{"n_head": 6, "vocab_size": 4096, "activation": "gelu", "norm": "layernorm", "norm_place": "pre", "positions": "learned", "attn_scale": 0.125, "bias": "none", "extras": ["capped logits"], "init_std_o": 0.00609, "beta1": 0.9, "warmup_steps": 298, "decay_shape": "linear", "seq_len": 1024, "steps": 6487}
Each number is 128 + 32 x the weight over its row's rms, rounded and kept within 0 to 255. Layers, rows and columns count from 0. Numbers have three digits each. The size before them is the row's rms in percent of the matrix's.

# down: layer 8 MLP down (transposed), 1536x384, rms 0.0467, rows 1228-1280, columns 128-255
# up: layer 8 MLP up, 1536x384, rms 0.0565, rows 1229-1280, columns 128-255
down1228 101:100143203134115146149196120110083046160067121095125088150128185139126131152158147077192101111115142152155074110108159131139105105161107129095118200071116068174099159110132101132129124078087110126130145116149152196116115131109152158126139143164117139100152153099115111122088146125099183187103112119130120180132097136097147181118085092182124143068125141117108131110132155182175161125151
up1229 090:179131119150149169217139088129110168125156173087126189144127174116158057164146096188132086090132104138126179101079187128201115138095179127106115057109146110138132163096213083118145106129156140168093091138156185170174111138125081129106116140109112128168104122118116255113136099143187136097044165090144118099159074110126158144102104133127113106096086169083102102155078122084108099152175
down1229 088:132161108109112111112094100144112138085129119111156088139147112093103159177082086133145123164118101119092130121117134255133104124131139136130127136133153154099165077093144136124117046087138068115115155082150162102111112097084113105141071167126148103133104176123206089142156122157118151196097151133108135200135110161114082079137146094161144185155144123157140143105160117117122181093148
up1230 116:130120153119118145118152121139115109150128152151134147142107109104116149084189103146200168110058139164186112218115122106122087123131117148105123144133111076133119145106069100046119136157120125119199162139140116093109180130096128180147134127117142116130142157137143090145167110163163134077123141125182143116109141167145114143160162159149117135112098146106084171131119112127130149139181
down1230 115:113179145161123131134152127114151144162088169129080047059098121125135100098138073111103096061138155126104159141100158116132141102111087147122172129106168127091091091140155038140137167019079166107097123156162127129102158098059123148184125086182149147095125120096157166102050136158133116184103123139150116148144141158148110132157122167142151150161083110106107117137095185037121093151145
up1231 112:159059141161168209102149143114102125118116150084157131089126144119186105162150150121152085085126165110167121132153157099146136062123114174137177190139125118115138092158154120159046128183114205142112128127128134168168146115152111067111152165081123153147103180109107195088094178090092135145137154135102217162155101158084117127099136203105097134099180143117103182147148113117149105172166
down1231 125:146099124110107060129104155096141086089106128103101144123080091168131144132119173114127128130139152217179069073122122144162125114112104186171095142181063068106156157115130075171141165138125133151119140131149117069145076127168152137107041106161092151089120188201138155099127110136119109090147110142156114100137133094186125186124122197121174101113152116129149153092112097130097106097148
up1232 076:177140165184132131156133143149188122161141114166119079108082155108187165160182107082148085095078109110073105160175121113072087117112117138162109075158142111032139081147145040127082150138066123111131074140156117132122147183107144141152066137110130150134083149121156087158113146178143136121170128131118109114168217107135129126180120153182114079076132119121138173114129138103122125149114
down1232 084:122131106054166077123057083072064150097054108114134175161160078151127099160100127168162113115128184164143144066088124193149183132125175071149169178110173173187153124099139173114213136143117093102118096117094121112103083123162080096075114092156161097127129040118151120065128110073117143163161150141118114133063129133146094127116138130111127127152042170090123166150128149144150191092108
up1233 105:133097115146139129126169178114143169115156169114124180082149203144139154128157200163128108083092134096162165130119111104074080172106116160137123055190175136127091110100096163136139133139083111142124161155118131146169092149135081155121102077155148086090109145183127117120107086099163132139087133118093163140189140095110067164113164171135106073099130118121141122108132112101139135157180
down1233 099:148142089121112123111134145080212143111097138164102140127073131133146099125152056115099193146119130088181112179154136170133191149124122155075115143092063146147107111185134138147148192123189091081187076133166156164104096084135171128143156129113129172141132153072111104150128146101112099089113136115122107099130129084133217143115067135077180110056156118168155167102112096111109079153079
up1234 117:180136125134164155113113122077105095083131097138119134098101142176140150147118139169118084095086091166173177115100138093129146109175185131092048095143122124150157181127041143131180115180132161120122136185133178092132148152110124172119195111167165115157135099172140152177194125158194122140124121102099102137076106088140138139080117175134103118141149166069128116091131120093124128100143
down1234 125:145118166103192120119125160140132144113156161094137123108184148131062118141066108156121125120124131104137087150081101132125166115158139133097138135166130155165145083120087081103188125068089094120118128178122104125108113109082103158153158162058079066168118123168109052092158107142173145100106129129078112094142131112161143148120151047161116139124165159136137061137119156118111147176156
up1235 091:199115115135160104129177151130152113126100131130106103106058119146075136082212083155144104141119122078183135104134157108155165091082158130110097070124099025109178093066118119162085159087094145162127089054153138106137062139064172076135164179091162130086164113074140108142135081093133120155141180129122164113105079133075137121122110162073124161070072118044151176145150076104101188134148
down1235 090:154150165110129152143091119150098166132163129163134170105229137162118083143082115092147103093190125118103085105153067165122118143203127076139117126105160161111136114119133169080138162115077092156146152117110173204085192096128080179176104089101109185177108077104131134093136175123168119172167081107136121194127116118129155157134118102163141117152148109139162121170118133154112049130076
up1236 101:150061093088136143149136121106158096132068161119151200112112170125112172148140160121143137189151160117127127104157115103105143099087088126121155061212118097110149133107068105120147096181088123098153167054163129063105154130156109118055100068121165138111145092093171119152100188157095180110070132170143158081167137168107131182130131120151135128163094118144150136161159084120167156124114
down1236 101:148144122115185098151141074130089211138147164146079068179176157124120134123087080130119133137153114138094185162071112147125144130112177110108119146130141221168098102121090204093181107060177116149130079152118155095138127163103129189130110129129108102121130154062161111107173137194096161131075128099109080140146096085111113128118148054134086159112111133144119129105099107161127146148152
up1237 111:120085076164190155089132190097158120137144102154114172113101141072176140119076144104148151096121085097191105117082153101116146120090126162130176126123135140033154146148117141157153087197111122116141088059116068134113127108168154082124105163136113156081109178145181168149109080147148079141154082147104156104119123133116119135104186108122088142126153179132132112176096133130177183124148
down1237 099:120083093161081142132100129127165116092149166065161123187115135164163103112064151109132150118079169103075146138068112117132117113102099128132124112046066106159100083108147138079156160153156142099091144088151112088153121103104112067162169155059151153130185143117096158087042175155101122145162129106108116119155095181080110114109112083128133179134131145139160126124153177161144180130127
up1238 085:154150098168146140163101079140162124077154159098124132106145110140125130090177088110150113140130142168131158107110062111182049138114093162144165125104138142133176115124167125123094157075110120113082142114113086127148140180103179076103031078105140205147122152127167136146152078174118166062181130147146094083170171143193081104175139191198160086171093074147117131103080169098142184127188
down1238 097:126156164134108117164143153142078137164071105180163142153132183075169118114061160132127135138149117041143134129158097160107161088160167093106068135123115158096164116132102112141162140176135163157165082123134160083119131115136079136130165159140146085151038103093135121115105123054199162147109150109084176151058112098103154110094105117035095127136156137081114152114151151153151086110028
up1239 089:173161147141125153171161113135166079173191134165180129107157131079105134098205099150107116135122185119111097095162132084136087099107144160169062115137140107101186159166094075102061113068103107167170140111143150086138122114108111173113091104155115156108120111092121131130103169142111125103156114100093115092162160097142133117139195178112103086120114126153113209101109140141126160133138
down1239 080:128102142108108107174121154139080140095076152128136133085133163081115079079097152130131134133121135170095108168103130200154167176138141090142149141164081166082154148174131127116142078144164146115081078159087162164127138129109102109077113118079146101117124086113130162115133123158175132113113120093120151101109096151114163167124158171155160145150085109142071094141155087139162103165166
up1240 103:163112120166116180104134130153096111165140134110158145173094156152178114126168096129132114155105114158099129174120143102139096121175117177146132133113127180100183130147135160093070133137107188219130100162152161086084147181140141174080120172073151147112118104141113117135117151161206093115135120174129126084108138119116127124103093130156194138109153069152163198118114145143111101110142
down1240 096:148116175112104155129139143121124146107179157144130164106077160125151117115132199120213155127084135130176107159129124165091169147158125073110126108147133076137076090089163136117139083153134154127091143058107113197072126114140116169146110154129109097162127169080092103113144069152158116091140145167104148173145091101104234151139126152153139176126110121105122167148143087091137124187120
up1241 107:152126118175145113111141167111107120120163177210140169111116159115130110098133118088168106066134177205167074140083181111181172097119179046087100142160133114088112082165163070151161124124141177121125097178137105136117124151131157146104136074153147148146142154124156153145199125168117149110180143088124120166124160093125130100086124161139078121132134081131078175060188123074163141135165
down1241 102:102140153123098148131113133188100122165100074171159104157124148134120157124130133195105136155189088143144197133092146146094064125146163077115189119106173151107155124102126122134064113073180136130129131200113164114180169171135120106174115121174069157171078140151154067168076204090130078114091094162124094119106105095104097188125120108149181129138107126180126163182149122122114128064084
up1242 095:098117100176153132093171134191170161110142145142137110133151148083135100165169063085157108126147110132078155185146095122107093160133104142133158123139088152086135080130121153138130162164117110148099115108149147081164169173095135164118087067118161146173094120143131148191105138130235122148131120144075112114132164126162113115152174160138115077101130079120122169157136138159129107182095
down1242 092:161124150104151122139079099104110095102106072115087154158120168179132117100134135158075155126095091095123137097131147154156056162106160132138109173169165112148100189060131124125086117144077143077103170122123138124097092149186133122144098135107109130085146135169127139132061105075042095077140099192137084114086131140174120134155133128067088127050109151193147117076167178101156144142108
up1243 085:191079111140161099143134082184200146102094127145136091175122102062140094096176093132170107108092128172093113175117117103141056148172178116142169167181095164021118116151116129130127097096140138159071101158154119122150155157126147157139106138153140138191085097141174133108115131199148191152164155120167143136192148112104022110145131139131123104148103124078135097146160133113156140121132
down1243 092:147179138110114101106163185102105150150149101141142187085104125144107141142110151115142119121153138107137215099113166249147148149115166148148135135101139164180101095139175111094103134128144120125126182105114142093128060119116101152110096111155110077106160164132128156144153116108101073122156127163129142129094118133099171166108118139102096087127138109140114174122118183061099128169115
up1244 094:100079132173136124149159164137139085070154172177075172162105200093128098144152081182147084074079088137137162130090078101060154111179110119157129146101175059130137097128157127129103131108060176119133132123120214103139142163127091141133125093151131151148057144121164138176100154145126118126073153150133124115142156104098091108149149137133086063057122157123146146096158157119107094131106
down1244 096:085150188098129163130155062141111157101116104127152109135074105156129149145125150155152156130175175122119143096166128114174127131115113177135075236122113105131144136148143079119092120109113154146037148137100091168120129106126112108101120128157146087112168088060147206123135084142129128154103187074159062107096070164177091152124138153179052091071124117199084109198159107105162080102092
up1245 094:126054105184143072117114156132146124096111100176178130168112178124143151129109150153163133067126123122145057085123093109151131149131134123126166151090147067116107075135111159139112145105140141109124160155140160151185070141151186160144086084164090164206130154099139115168124133128140170072070151094080176149112150120142135141096129153134155157105104125181155169147099105085061093122093
down1245 095:128148127128072121100110112113144165076092116138124119112134107155105117133140144168108089089072141127177123170163219121180104142095121087150143153119136156200139194095113159117136136115130178085086130113192147131134146105145072142107189138108103101105104134147125107127153136139165199102109123140158096082101125147155104178126154138092086147071139156093138140120143090146140153184088
up1246 084:156084129157111115054153165175152149118140144143132145094117205149144103156107138112090044115089149141143144121095112126101129137116112159125093094154182086135126109102127088067117115164041159091110147146109134128149116135106107092093148092119109182128104100132124131192147155160147139129187108171130115129154134098152155193075101137148071103091127089110109152124151112048201132169071
down1246 092:118121169124113160151093138098113116111119144178102137134164098102177141138151065138158166191161136122185089120144161132120122144085104106110164167115085120124162130195082142150124142097209135121139117111145108090099101109112192225157122155135146145175189093091134120097089138121172117103118164110120158088109160090187137052126174151123150154139127113078143130133079139130131093095163
up1247 103:140184194205147143154155118115145133131101118101165125103103143155134148085138188118163104106117196130178107122042124120175118108152111143149184117162186174150133157054130075117108151123112134121132132154114081140086098162155115136100112097147137101112112140161137169173127149093179120130129139138088158115210102105132106146072162094203162140119117107144121150163158119144116145154100
down1247 098:131212100110156153155154169103141145108086102167170097182134125120112124153109112107178170148118131148124127105141105186092255138123167108151082108154148111147119182140164079110122138131125117147178131128102064079169077137109110113086093100142113046129137141114148136095176091076155110173070169194158081082070156133143118135108088123113073077114113154056120123075200164139121141155147
up1248 074:128158096107148151127123123162135111099166109119080120106195157182117123138148119098151044124104136123194067111084122101137167188150165201114148101104113155107135152126062138123133114100162142105056112097094080115150163156198122151093040142113100130191105119131128109181116135150107123168149173170066170123125134145116134118061087133173131120140094090145119128110092140116176126148122
down1248 089:073166102077133143177147094149029157118090127134063121125098127135130140073107076152205110125140102126146176141155149097137148135124166153149101134120147127114107093131112114144147123109107174052071168120153135174176069113126096113123136078166168120114126143142165196131093093064157133137135154139161113103163123143116091093076142127116127110130061089138153152154159117132177118087155
up1249 086:149062154197144132146102071123112139083138164088175122100080124107146126129113135139147124065108107140125125099162146099160061103065114100120130142183159093131105129133162093126144129093111129113147103135173133175085147131112138137065134144166131145160178089097086120137129171127207147111102128108131103096113076100109162165098135152147039117126106147086135118124136122018127170069133
down1249 077:132133128086131117093153145090113168123115095145153158138146102131132064157190159103173157134116149157115144156099121252125142170146144158134132105102134158112133128161082112130155126142101133108136119131052105170118146083131138130148098132135125116035127141133145080102131096104108097123130089163090136136129171147169150103136130137142167134125163124128121168107169109156150099159113
up1250 092:133112143111106172158158156131108185133119141143186162141138219109116120073161091091118126150137175097180106156113090127133130151123143138038187112172106179161153145064131106130072120128081135176165142120149140084123102171186151147097123136109105123143102113099131164176154088110127161132141145150119102107131116143142113141126168127136129140141115145160127167129122082129110124159148
down1250 094:152107149115133110123138072105142091100122135143149138097132095187150068103134135056115149107081141150099105150144155209112110114129082143163119165168120152059106160120112141103142177152144140111145105184103123136082146090111214096131119088146153128099129152164084116129128094160161132157198117096142119151216159134170107148100109145129127106142154093090166085149149145020160154140144
up1251 111:138107101138097179165146127134153127091093150140132227058123116165160175112162137131120136142055101154065097117184085119142135090124163148043134079122111068092176120103077092114147119087184146140158123149111149121103118097145158113123108112072105099112160104090122144170111205129086155110058152159176148139151157161138146175096126175096140162111074123100225134172145128081101140153142
down1251 095:132149157139091119145135117072102132172121148119122043120109122092080096111177134109112094110109115123166137133129204207146097127064149150159116127157141172119118144103179117135171096106113109104127137158093138113147119117135111080109114150174140146095143111113113129136112129075133129126154134129105166101148103153175080133141115151161105148144182127176130108146169121164178223137121
up1252 130:234121092218102140147131118177133113078146223157173192148120149089178091116104108126090064085118133139103119120137133134168102138105148125123177103119179113079155106153141134127114020124138171137103135121196155111141103151118138132096099162097192153145118090132167133122075106138113113127112175091116127088161170110147135160147154161106098089114131141089165143175161166124206155188187
down1252 078:158126115132148150120131135117126136139134144111106113118119131104129134136152146123154137137116112125147142149123110255108117113131106116109148105144138111125132123131111118128111000143126136151125119135119132123158122136132122125147098121137149128138156138131128144141113103139149134144123152118130146132137146134132123131128139141136111142112130121111101095140114110114120135146126
up1253 110:096126108192083094122150152166158150162151182161093159050107145104173045109147122163120088059124105135151099072112182106082124125158132125134130137135122070125133103085116080154084093157132139098114093136153133146189109160170120080099073113149132104190114141114127205192094169140117162136140149098147135124155091185140105140129118111135136101146085052132120116127129140081135088062137
down1253 115:149121161122118187118120118097169148138139120155181063177126095117131135108096160097150166108119159128117058109205172107088170094128112167055095155125136158141112195137144105112090151186150138162102152130110122105144119207165153157190113120151136124103172112126089160067128139181151092147083113076140125106138086103141146135115095117196106134152144138153084161104065095148124082120141
up1254 087:146160116127188143139115133088158114069157087193120103140103196148139087097138116173129094144068144189088160142139054118086138147166142141139127144198151163134082178125143111087123129179087133138129116133089080081093155133157162069115119099162193179148048112107131148136092179123136080129120103101181122111142171174089114114105137174104099047106106171106085151127093169122188102126153
down1254 086:153135170132144171098138160169157094138140145124154114150116116163121127143135142067152089121165105070128095087113148146160099082097143153135097126114158154128113141122078180139107160147123093162091115125110149124181063041190149079107152135102130115138150185138127158136132120082120108156157157102094089155084115086177105120170084144084171157152118159146105110137092160148034096100155
up1255 096:149154082135138161157167165125134155133097191195161193135085160037132107066125118123119130156153199141188149153108165081131157111081140161154130123150169132120162163138106120090112083169070155140123197117157121073097127128151109119081124098117182143133097137113143133110153132129178112094145195133059120098162127106176067173089169181183051103135072114117144140159145061112182096108119
down1255 102:120114095124143170146158125132134146148105139188153153124083106076110108117118149098137128160118140169159143131098143000120131139118141155151107128131113103083114154064113136144148188137136152106115154124143132096117121122132118153126109123126174128138094110127141128123134138120171093079141144129126165093129129125173102147098132147133141073108082093128158163177108129139135100114140
up1256 086:114138027126171121210105138114146176060129170132141138156179128100155108103175140090164126168165156094109107131159175097165087113100135174106150129130067173119113152187130170151121109162227132200123082099148063142128150154144156149099103158168134131150134079133114121094144136135132080121123243131127167112083126174133139127102096128104138183164098131141143153127105118111146141188124
down1256 093:043140153133111096095135153172098097124068095129112158094066105136125162128118096102165179159152121082150097097169116122132153112169180145132118186131102115069105117092119092096184141117151175110135110176153149139139095081135039150108128147167149204123120075074121134143101113111140103122135127162177085120174100114071140117120079130119085140120117133115112194121118107113092031043121
up1257 092:160108116082127138160165114101151152172156137206206122142098174134119127092081152119166130123129140163148127174141151106147109055158107150177154086165121192147142125079090088120073141092141099147099134121094170016115115122175130130131200145164168178120132109113081071140168133124159114170180100169114095106122114158130177144127141181088127133035105128133083158168071116167105165147120
down1257 092:093139115086093087092105120139114097136097072160110114127134135172143057154187113117110101089147147192074119149124159135176089087148134140145117185135126172125091139128108117132134131133145121098127105126131143161149137139153153065116052138143174180109135143176140142107157177127140206100164116090170103099205127084163193114093140061165123100152097145127114130148175132128133129129152
up1258 118:124092096108148133171108151176122081092121137174133169153145107101128102103159110159110146058157134127141177107085199112104133151122093111074107099138145139118131126135119141130151099059178134170171146108135113114135100126094157125153141166149161072154136084121128132165137123100127110099148171144142164149172174154164097116157113132164109152138111121147146112153071174080088166151182
down1258 116:169126123119163156118146116047167177138121107097182082103116168143134130153159109103132154133099149205162126156186152098105102159163167118165119141065116112156087158148119085068100155142171063139191131132137119122122097082149101075193132112143114103197188054158104136103140108143127076105161121094141140079127124169098168113082141098157117044131146222108086146164091122124080153100126
up1259 112:076133142186131157172130123104139149101103177115093160152149136081170126130143110060120065056207126120121113119072090089122098085119135149123107168129152144110130140152092123133108074155120141112114198107153123115141101163132143147100071178125117090155140157087112189135162139137121117085174162074089125104168163129128171141108127170156102113175084136143138169114130127137138159121110
down1259 110:159153138047168124087130102063153109115101083149074174154100150151153128105113128093165066110164138086102093117128143103197126111143121145169107116141157114126079144118083122158088129153118065100072190122110140082185083177156148103107088066193071082139092150133120113090136146120121110102175116132103083103154149115118145115140168139148151130154143118165182154147174096101134122083155
up1260 117:136078052138161125123190141165176139179074114149165142116111129079155146106138147140192100088106141151178089151166091090118169102052127151143128144180130030040122167102125059133128155155145122118160101137100098137119166129121116109108114204120162125098178131100130099131105117092174109132199130125123128129105219135175091160086182177120108116153113193102197102158153094129141143160117
down1260 108:153071098134164093122071146159119125132113126092129091121124156125210173133087126146101103132158117110096143135090148089130139081173170129146143146152148138110111095099092145119124114179145130113081086194152176047113092155109085140151152127071120201122140108108170085082152132138123077101130070151197154151110104113137131134129139093140160111164186188104160125127147113146116169188088
up1261 105:144080138119130116160137129101147100121107142170156141120114113146178106092136159131115080136163101150136139137047097106118098118143158142122169149159177151161116135060162124137089123099160131111088087105171174127148135126116150113086059169174158142145189129173103193096095092129131151037136151078118169118125127150122174111126087121136154154115091095146118119168154119102134131108152
down1261 101:123128123165118115160138099115114052158172077141092156120139129116034131139123145098112131169080112137119076115125111196117194153121105135096159153095104125141148119115129130127182112059115131147128175165111156185133133128077107181138137099100114160079080138141137135157125162130112146128149166088116158124165155135089189106151168089182112195115124147158148158083142121140110154156094
up1262 107:109177091135105134131159134168163178170120117158138138064112116107135121169167134071159139095155185170170114109158164099121204083145107155081092093217093096132184180164100077115152115100123166105137111121114090094100111125177168118137107143128144137133125134032180166171074122157157131104123116118069148085139116115134125123140151119146113128103090168154147163163175070192138129100167
down1262 107:105082100136134123119089129128123160128095174055142076145172102124170073129156111087145175140149167120068142133127072120190120156122145123138181129144072160101168212192130131186082101190120093114171106157119080171132110173114143128204122031178111146102178122091151130107119093130106116129112108119098144128165109079142056141134136161139147160168106136152133151152150157120119108174120
up1263 102:144121114188085130110154089161181141134098133111128111123077116128147070072143138110132140080106140123144100150138134105099069121158077139148168098109083187156132158089097125149141132174177125105109147120123105073150090148212121082156078132126116151158130131117144052110093132118147111074176089115126144036184139169150090165173155186163141116166157143121114146187066097173107131116207
down1263 090:139132084121191080148127087108110099088107157100131127142074128117059094179123081125120103114098145131102157049117097113129194131081156131181150169082107114178094098154082133107108116095183070117139134126140172080146172127051117134171106176059137140121152114096121132123215113133123169100085123154144150145155130145151148122122087149099048123143142117113101145073069137101130117134143
up1264 085:135125157183096154093145143102147104149187136121134167173091129080112157182140080146074123149114082144101138076074110101102150164096106176126037108157184132162178158091137036130167124144124163134100134114135177093131125157101132101094140136141129130124091128097176116161131161139179181078068137113196136179123167101179125232139115128107065085092078074093105128121168122043136142104119
down1264 086:115147149080087063162108113065114112093151136124101111135119098177114128133098158145137214052167154088118111169163145111201078075148135124109168155132170069100102184154159155170088142148104107093129117129115092136124157102114129125120061134215092171052120116151113111134140124111106080154172111155183099136092129102169129131117129117136109193104085086176084158112141082070134173172140
up1265 120:138060081156193113120109136112090180120116195106109144087143138120128083101131071153160151144121136186208132157090106105064083127102179149066179133129094114095118185144125200204104128162139174119153066136147118116117171152132157100070096157114112110173104153148117164108098151167168127124177149118087186082128103154161096111117102190156154176160075150159159144154126114167131073102139
down1265 128:104141187095072005152126145042100113172083147099129103141151195086137091113122112061154156088109178119144090133181113125138197124086095136166114131146127123133109145132182098161131153082132161124206130128102120172203096104164144180132146085185071093100158132089130116100087152156086146154097129107172100170146115139104114137137113106129160164101177165110138148111103231087124128075130
up1266 103:197097065140168144166170128151155184164136128139164101137152152151116104119136102109145123134106131144159078219115170106143157152121099109132186092098158127100207159092112100167149146157111170132129169060126123108108129120188143180095127119112136119159051102126133211161167040123106110134148131134071113122187168126060142146060106148137113104100045106148144127173130121113140135139071
down1266 085:161118137168158072138137125173061120116121119130132158170143119082159112146130122120154101143123070147123148099091124254127074072162139115137112096150089149074108116070179123135094094108105101113148127117121160112113137143107071124081147163185153154191075139122126117097138072092155085110123111177093136120090183131144144145148135166051084139094189123126104133090168138128124145107088
up1267 105:154152082112195146159108119172197131128131097146099134106102160113086188163138199069135097156193165124147096145078100100059158115172060100152144083138155140128150141086091119065144137158118114167099102138122088092160160139132078104194112206096177176136129084132156120096112116180115073138150115124161176098103161082136190196094182135147120142084117139139141113111084127082189125134095
down1267 100:143071114141219127132134112182120115136081114106091133179140149105104169111168124129150118052143088148118110090174112147155085103136146115080120135137165149150118141149185188127150148176136100073144099159048107119136094062148134186056128127104169173110127139126148115133129142143117132170095161140105134167085094087121113093158098141099116115148114072162124088122133104173126095108131
up1268 113:115082158135154166159162162101125147147187161164145099054089150122126080159174056137129084132129118136149154136138114108109135195142104145116100165152108114112063140107103145139091140184041145136092168116130116153136152169126083144117161092143183177136118125165156166122121166189171126149126135126081147145159130097146091201119126109116151167129095118120092123118138133121078086163113
down1268 114:123107105107135125122076081179134169116145111185128198094143127136143187124184154086174129191147144054140185120138115171118109126099138129094160096128067143047157180134114149087124160155152136122177188118224109106136193099129143137134107131124154143116116141107152103136079098119103132131156128152135150135137227120101043163144078110099136057122169107141141141101141153110108137106091
up1269 113:141105156134148136189177097143133125134130172125140147093078185135136139135149118199182117050125161143148155133173117117078078125103184119120076109156132166123061125144163174136072137108090100138071160138129091140136130159133131149125119086179188160141101129138087255171129102102154064081090154155107151181153107135096139119105097156188100106085075114160121146196098128081130151145083
down1269 104:135119114093112138076077154121122130157107171148220142128131177088107101113151088157070165172061143123123110078103096166111172158140121121162130117145113112085175147065131160087215114144139210152196131112140185128166100163110121153097126111147066094167149083165125104146140174000158084105131141035107170106173106112160148099122141190146139154037147119092179151115118086141150150099191
up1270 101:132120088164157135140138108149114114065087169136143150090132116141082163146142123197103087150165122155126165089119135125108168138128086153136149096198132133131191121101144123130154152169148128158137129165145136131181126133120087181114143045108102077089098102145164128117173193125136095103074139122143189168135093162103042109129169123077174163126123090107145128135138149117131069145120
down1270 106:128126153125053172073127127170151132161144066128111092144212088127132093112118146144115139112147119197122130147129148139124082139136106132138154168144131124142165082150151102098102118114143128128077138123134089157137154106129137173161092136118126104099157119105047170140159134148097169126145139131169077124157098138141115141115160100122081118092115089174084160113109168175117109125191
up1271 105:118143090137114173143178131120131141151120128159133158164103226055179060105138064122076108101140051150086135167093151111113149135122149169055137150156105158098129168175076121076075165123112111107135132092125162089138155142145097178142154131100139104133045152071155161156175132086191120132087093192137114122142134147112120081120180158135158155131128144128133197179160133155112076156133
down1271 103:073140157103096170179124084107154135160146120175098165133113184125130034133092038146120117124124061157116138139130136087127140119087168145085103117098162218129124138168151121068132096141137090107116142116094192135129086162148067195141153128065157095047089152127094143155128103149107102104156107134159106165179105125082114103135116178124129125188148136117124153155201131130160089123137
up1272 102:089114152139135151178158096098143161197153154093167137154071157156122125120141089161108040068120103154107133091174095116142095151097085110123090133170105075126115124088057101140137167126132119149122122112101180130133140186081077137064161130120092186160126115116109139167149177155187164078046144138132155074145156122133115122127133177201155064127083117122143115169114102151105191140086
down1272 097:093132138140119140149144146133152135139132138132149133106182139163160060172150153145123146092123122106087150091115167163117110113176155099116157108126137154152095158127139173119130181100136078122158116152130073130125148140126120144170156124112089128076117120116100149158100169173071141142110139123140111089177162104133081132121126064197158110099170124167158091170094119145129110128126
up1273 081:125114108122145132151123130155166156131151190093115156108154122113105142108095073141146142088160106126119110106155132119132131168155140106149090162102139106148080127103130129146121139134092137096056114126091086133184106153143119101082102114134091145126140138121194153143135092134143137118124141089122156116097143119205061159147178153153139122162161134151130077123148130099137093150095
down1273 097:095130108104028101139095094092125208097057131119087132155137110119075105117124171112119131121125091111153140173102106102145091103095195151132133185145153105128188141145165149134124110120087184096140144137114179118115150129143115144160100140146121142124155130166159116084094104163118072101090178084201090145127131168121134092078149104103142069105126113132101180146112105134095076089159
up1274 083:139135140129141139152144149163121137069163138177126099148124195097152118150129128167129161116111102119141154062108148100114133106216104142114057130145140119123118166159132111148097111141093113108102170109120088044093128148176172071145081096117124175180076140071177149127093112181122119086120108095096124104145152135117142175162172146091105065099113069174167186125110132138170151168084
down1274 090:149116146135140179102175135136143101155128173102158127158122103186101094084138153073126118122146099105118077158142142243180113120129124112126131126125134178167107098109127160112108183113104081157128021157105153164153126129108069077154151157110151176152167086180099126112141116127096101160124138079135108110126128090103110071150164147199144184131154126085117121141114136093112090125173
up1275 092:078098057124202107154121143078127167149129176174137128150151160128136098130154095154118094129165114071115120100138124088104143136068106122113099106180117052129188137088132127131100127168170161208145060112149190062103137170160047137069161127176150086127125105187189132119106134116164147096112107149098145147114139116138103137113126103118114186133110089095115119154174063136111132058123
down1275 103:137130145108115141119130119131148121147127143109076158141172134150120134128098133113132113152138103140117144164113198170150133171156069185174121133187161135169179143150140117127107139129151133113124112095080134160146088088183121100152065091158167118109118106137091143124149145117109087164172147110141105125157156113109140076089143089171167112145095090177049125140122177132150154118112
up1276 086:164127165125123142118144131168129078151146111087145133041078162175119106156109159121148121096072130139100137115110140119154121124135126093084175115134170195166096121105141087175109123159113120126098154109147128188189105176160130108136112055054111143099137102163078149144194088116112133114142151142134158131143185130126150121131192177198117091090151142125110115204128075127106147120117
down1276 089:089111133138143047176135101100109128140136178149096105162186093066129125110102113057096136169197097114101134122122118163085090131148143159080152118155161177036128168178191159140145146106141099092135085112126162137115159104089162106093107148176111200131094132103149125135072139103205135098131173131148084181113102119136180134081109112094131167123112132124178154081119160116110137064093
up1277 117:168154152112126165149099116110106107107179127144163133132105218124136145151082147102104163181127147101138184154099094111122125204134113148125164073135138157146114179064092135124147148120108151086107130144130131140138078166163106185112142141128098127145151091156176135165118121149139129081144111181129082060140134144104158191132084136175182131118099109173164154200133083069105067098109
down1277 138:147104108150101137132132179140121137142100099168112109164136171112132131171104150102233117159222133087156122154088173090093097186130121140118163097155142120115086167150142164034138146108102109108100110095171141196086202133122062150149147143198179193119148158151139132121122183151098119063168077134119077150178126117148119129085186092128190118136160139116162188101082111162121142080088
up1278 085:131135110142136148161121175109099095139131165152167166163107187147125142145135081103127163142111067150074115101150112140103117131120136106145094117078157119154099161141121110166106132122112128143161141145123136078111134128143182115099158062092171206162148119130092138115135127123167124136113127157126128105132180142119148185120108178114096036085136152073149142137131126112126161170140
down1278 089:186198148104086144080101142142141091135148152112138132124158083204127157118129161109084127090135155093125085123116170246165082081148122141109172115092140101134174156062149116101106088089152101128113101087124108151098136135105138106141103155140144139145178071129079085117119130167141158111146118113134107127104158119127094108134134175131137187126194125089079073185162158139130119133147
up1279 138:126121108156149164119165125117132092115138218146194109150105130064117098128148108185136138122083146125193143077109157101110108116188072184074106079114116083143122143139131130092119132150124164114080139122133116084199080131174181174143114157146098131157043102096143102138139094115172171142126215089139076117164159171193131122179159158133088122105103118176143184162170181110122105128137
down1279 164:128189152097113158104205126097182136086133160065157072137068138126078106122113172104109099123101110166121097155146169104125164141137132136086018109108152148119105181088138102066172140136124140151096169128128127141057128140132110111123146125112139104131166142121089132081171141115186162094147130085124142125145150134176158151109121109146135114099115106146134167146140084135131091150155
up1280 095:128123078150151139176144126091107118142115126131145108141119173117110093137193071109142104133143118155141168172087155104111130132078177128119139111118130099121123092123121147162074148148134188127124136130172146094180144182092085114100141099123160096160074125129156168121145128102178209099061221140134150098123088142154095110067134162149099100102132087093114158122114122124167072121122
down1280 099:083129093148151107174102136108122130147078190156197196155109107055118076089153152122110125119134104131157153152061163175078130094143131108076081136122128118090135119116145182099117144104113166119109162123146120093145113123151084145101173097130157110119138074105160158126130094074208126093116226113107120107128085122131124139091146159124080146090110112095148175163088135158135074099129